python train.py --positions="learned+rope" --qk_norm=false --init_std_up=0.0625 --lr=0.00792 --decay_shape="linear" --seq_len=256 --doc_mask=true
Each number is 128 + 24 x the weight over the matrix's rms, rounded and kept within 0 to 255. Layers, rows and columns count from 0. Numbers have three digits each.

# up: layer 6 MLP up, 256x64, rms 0.263, rows 203-222, columns 0-63
# down: layer 6 MLP down (transposed), 256x64, rms 0.0651, rows 203-222, columns 0-63
up203:099122102134137120116102150127091114165137137149152110100130114108118127110129162099182130176128145165119145117139118153161148083146113147161087091141123110135115112099092142083160136123150129
down203:118131114150106153136118136134127112163161124181126070148153114116104128104141146185166148136137052150135103105151133114142105125149169101098114125121126112159102103140099115096122099108151157
up204:162130118121140169121178114122126149118148127176141110116119124110095064114117137129152105119164137083084179132131144115148143101137181141105113117124130162097107109143118138121120145094137166
down204:104122120093116097119146146163158099176127097097124101144161151143140164160129126120101172117130136150138118102124143163106126154104109106095080115131138104174172143127099115111151127130105113
up205:093108068095110138150151084117096130119113176109157153098121118108152096137136161143109120109168158141136147150159130131109186099178116138119153129102133129094148148113110173144130131140097105
down205:155166153139107126099154166116132112149148095143130105139094093145083134120116145123132149137104117130163104132118123078172137131121109145112113169177124103146131088101152108129115134083166184
up206:112113124162141130116176147113120099101145138150170146126165117122121091139144104099086123134142108154145181137112116120107135111143170100125142125121147130133132113117131111133116137164094149
down206:134153137118083122144123092141142128125139133104101160091084126146140158141129118129113146114132133128129091138148127159132149124095083135136129148111105108110118132170121138122153129140146116
up207:106142124148147109134137151139128159094060176163145118146162130118099127143093090162099150103156083128111097140130105116120074155120122126097161137128147094128161129171116126153162124099136139
down207:118105160136143098122096094115120127144181120043160133138081128117160112140137116088175135152135135128124080107103161122153138124173136160116110115146167130138108166116139070138117148103137165
up208:127130147136095111095097122117173112088097144126134087140112168145141099123085109180134098130144105111125126164118069143181136178169132156156108130118105075157168123148107116170161113117127151
down208:120097124168145111169113115114104127157135135135144149116144121144119135111133112129127152153108069121095102114113131109090130121085141177130103110131145135146112191139188111150122118115170065
up209:149118107158147087100128124099127126118131099150134145142138143118143158117132164141146145171125108137111123156122128188126110096150148132093106138092130126155120118107111138147119082133102123
down209:115086108134160151152121088127137065150148143109112134099137113112135128136118081143078136120161111153126155122162116107129141133111138154126104187138127138113114130126129135142132127113159127
up210:095112124105156128134169160150141145158151199086143116120117103165150106110164112084146071116138163133133156114142147116150136099123109137090134120112117103103107136120160146099124141082129124
down210:136157108159103102088143141110135218134139115108123140093141110077110090163103141145127145148114124107125077123134140109122155145133122124086097120133121137099136164146120182162158151120138123
up211:137115144131097175134125138153109087084142143095166112121149172134132166152112130140130092080162115153114119118099123134113185144140157124129108164134067175134105087111137075105123136158143113
down211:162150098162119145136094118162118120114112138171129146127129176136157145150118093130116123123163151108143082125178150136077068144136129161104176113100122124039100124119106143112143136166093097
up212:112098117151135138122090133129103146153123115132124127090139133130109103095135116151099134186178131127142085107155131079059138121164150139099125139131140191146144120106152113118115141125149104
down212:123130128181096125113120134096144176131106131134122135125126136166146151128102138084117122078113136090150131128177119128124118128111129158165140111096151104145120117159130119137143136125124116
up213:120161104138137142101163126106095093132131130137148165102111133157153093156118167095151115162175145105121124130115132124154130141150136142142132079094101152130085109126115140092160106105126129
down213:130125124149112180128136124106116113147130141105093158124121137134129161160108115129165146152127099132135098106201093173134134094114114116103118132073111136141142141096122134159154094102163143
up214:125132121131111148166136137117148136159070109060140135070115162161150148145128144139159109114157115140148162130152186098118145132113112122134123115114117111115103134066108104109113155172126136
down214:119111169092138135173146109141100142131134056144112106112084135150165076130134121095150090143170170128136164151107160141130167146116173099116157119137129099101127115104134109092089128154126143
up215:110163116139122164155097110118131135067110131115138148095150177143105148116121082165117136156126146160104133115117137147147068108142098116145101157132139130113149133105134105093120123106160136
down215:147072157097110137116084148114166165079139132166111101098142101160107127165145161127151152106138133129162152127164078112126107135122110085112158147104111145097128145127154135149120179103104156
up216:122131123141127115104122143147104124103128133119199109152154157127131147105108188117163174146152139144130120125119086107106087162125137159106128148120145104114107113117119109111075119135148135
down216:133146125155116164151115172154149136095132164150099126130108125126158126085096063090128109134118090117133135151109118098106131199095125140119112124148146101190103138148129125136126165112088128
up217:127129123107161168090119112166155113174108098126146138092125133091140110106139111141141137112119151141142159131187135153167161104122153144114142115131109080179133167081086142119123129101062130
down217:125125157113101150152140154166105074133105174131105097117123154086088096138096082123142182115098137162107122151154169170124125064113105118120125134145135150138178154113072164115108173171152111
up218:128140144119117136108162119087139166145120144100151130168099159148130139127126132120139094127152118148119138133136115092131110174159122136075099092084066129163165142113085111140121166142120108
down218:145091143148137151124148152112138173139117138101126165158129110140111137143125062102096064109105162125153195099118090119163120127148151135105108128092123146140115111187111103113131174148155087
up219:118075108152131120122163124108097125135132113115179092124149140131124147153127131159137099109087147141148124123166138147092115132095134172135136128137124104136135095098175143104135107133115122
down219:163134108138164135122114102159087141123143116107139134154129111154117123123169135098106142110121144073135134131056146132087153082138116087118142137133125131137131143143120157187114136156135164
up220:159096104137139128108150106157172121151079098145152151146132111156110151106147073100096108149127140127124175142108092122126117149115134127175114121128184139139103143077099128156145133107081130
down220:120149127108115106147142155117146139129169124111137085155086136170116143134134129129112104090059084117146134141168171114125097144143151074133128114098149147128135120116148149126114153153112146
up221:107139145143115170115107127164067128136134161152101164152148132176126136148140062147100168161156120126111148125145126115110067124153138135112107109107099159104098116125169120108097128105130144
down221:106114121148188170135126128108114143162098105078122137116172133157141144132108146084114146094130101069091160132153125104139128129142106130160155157122124174084103150129130165128120138074125128
up222:132129077123191106159147129103106121094093118157139118092115142146103130130113135131153112149127132146137152102153100148083114105111133145114122141130154162115211134136169127089134134129107123
down222:129114120125122111117131107102111099092088131114091104152158161143118100128158114142104155136161126096135139125134136157144134129135135115172084130139109126107129139136132107177107117169205094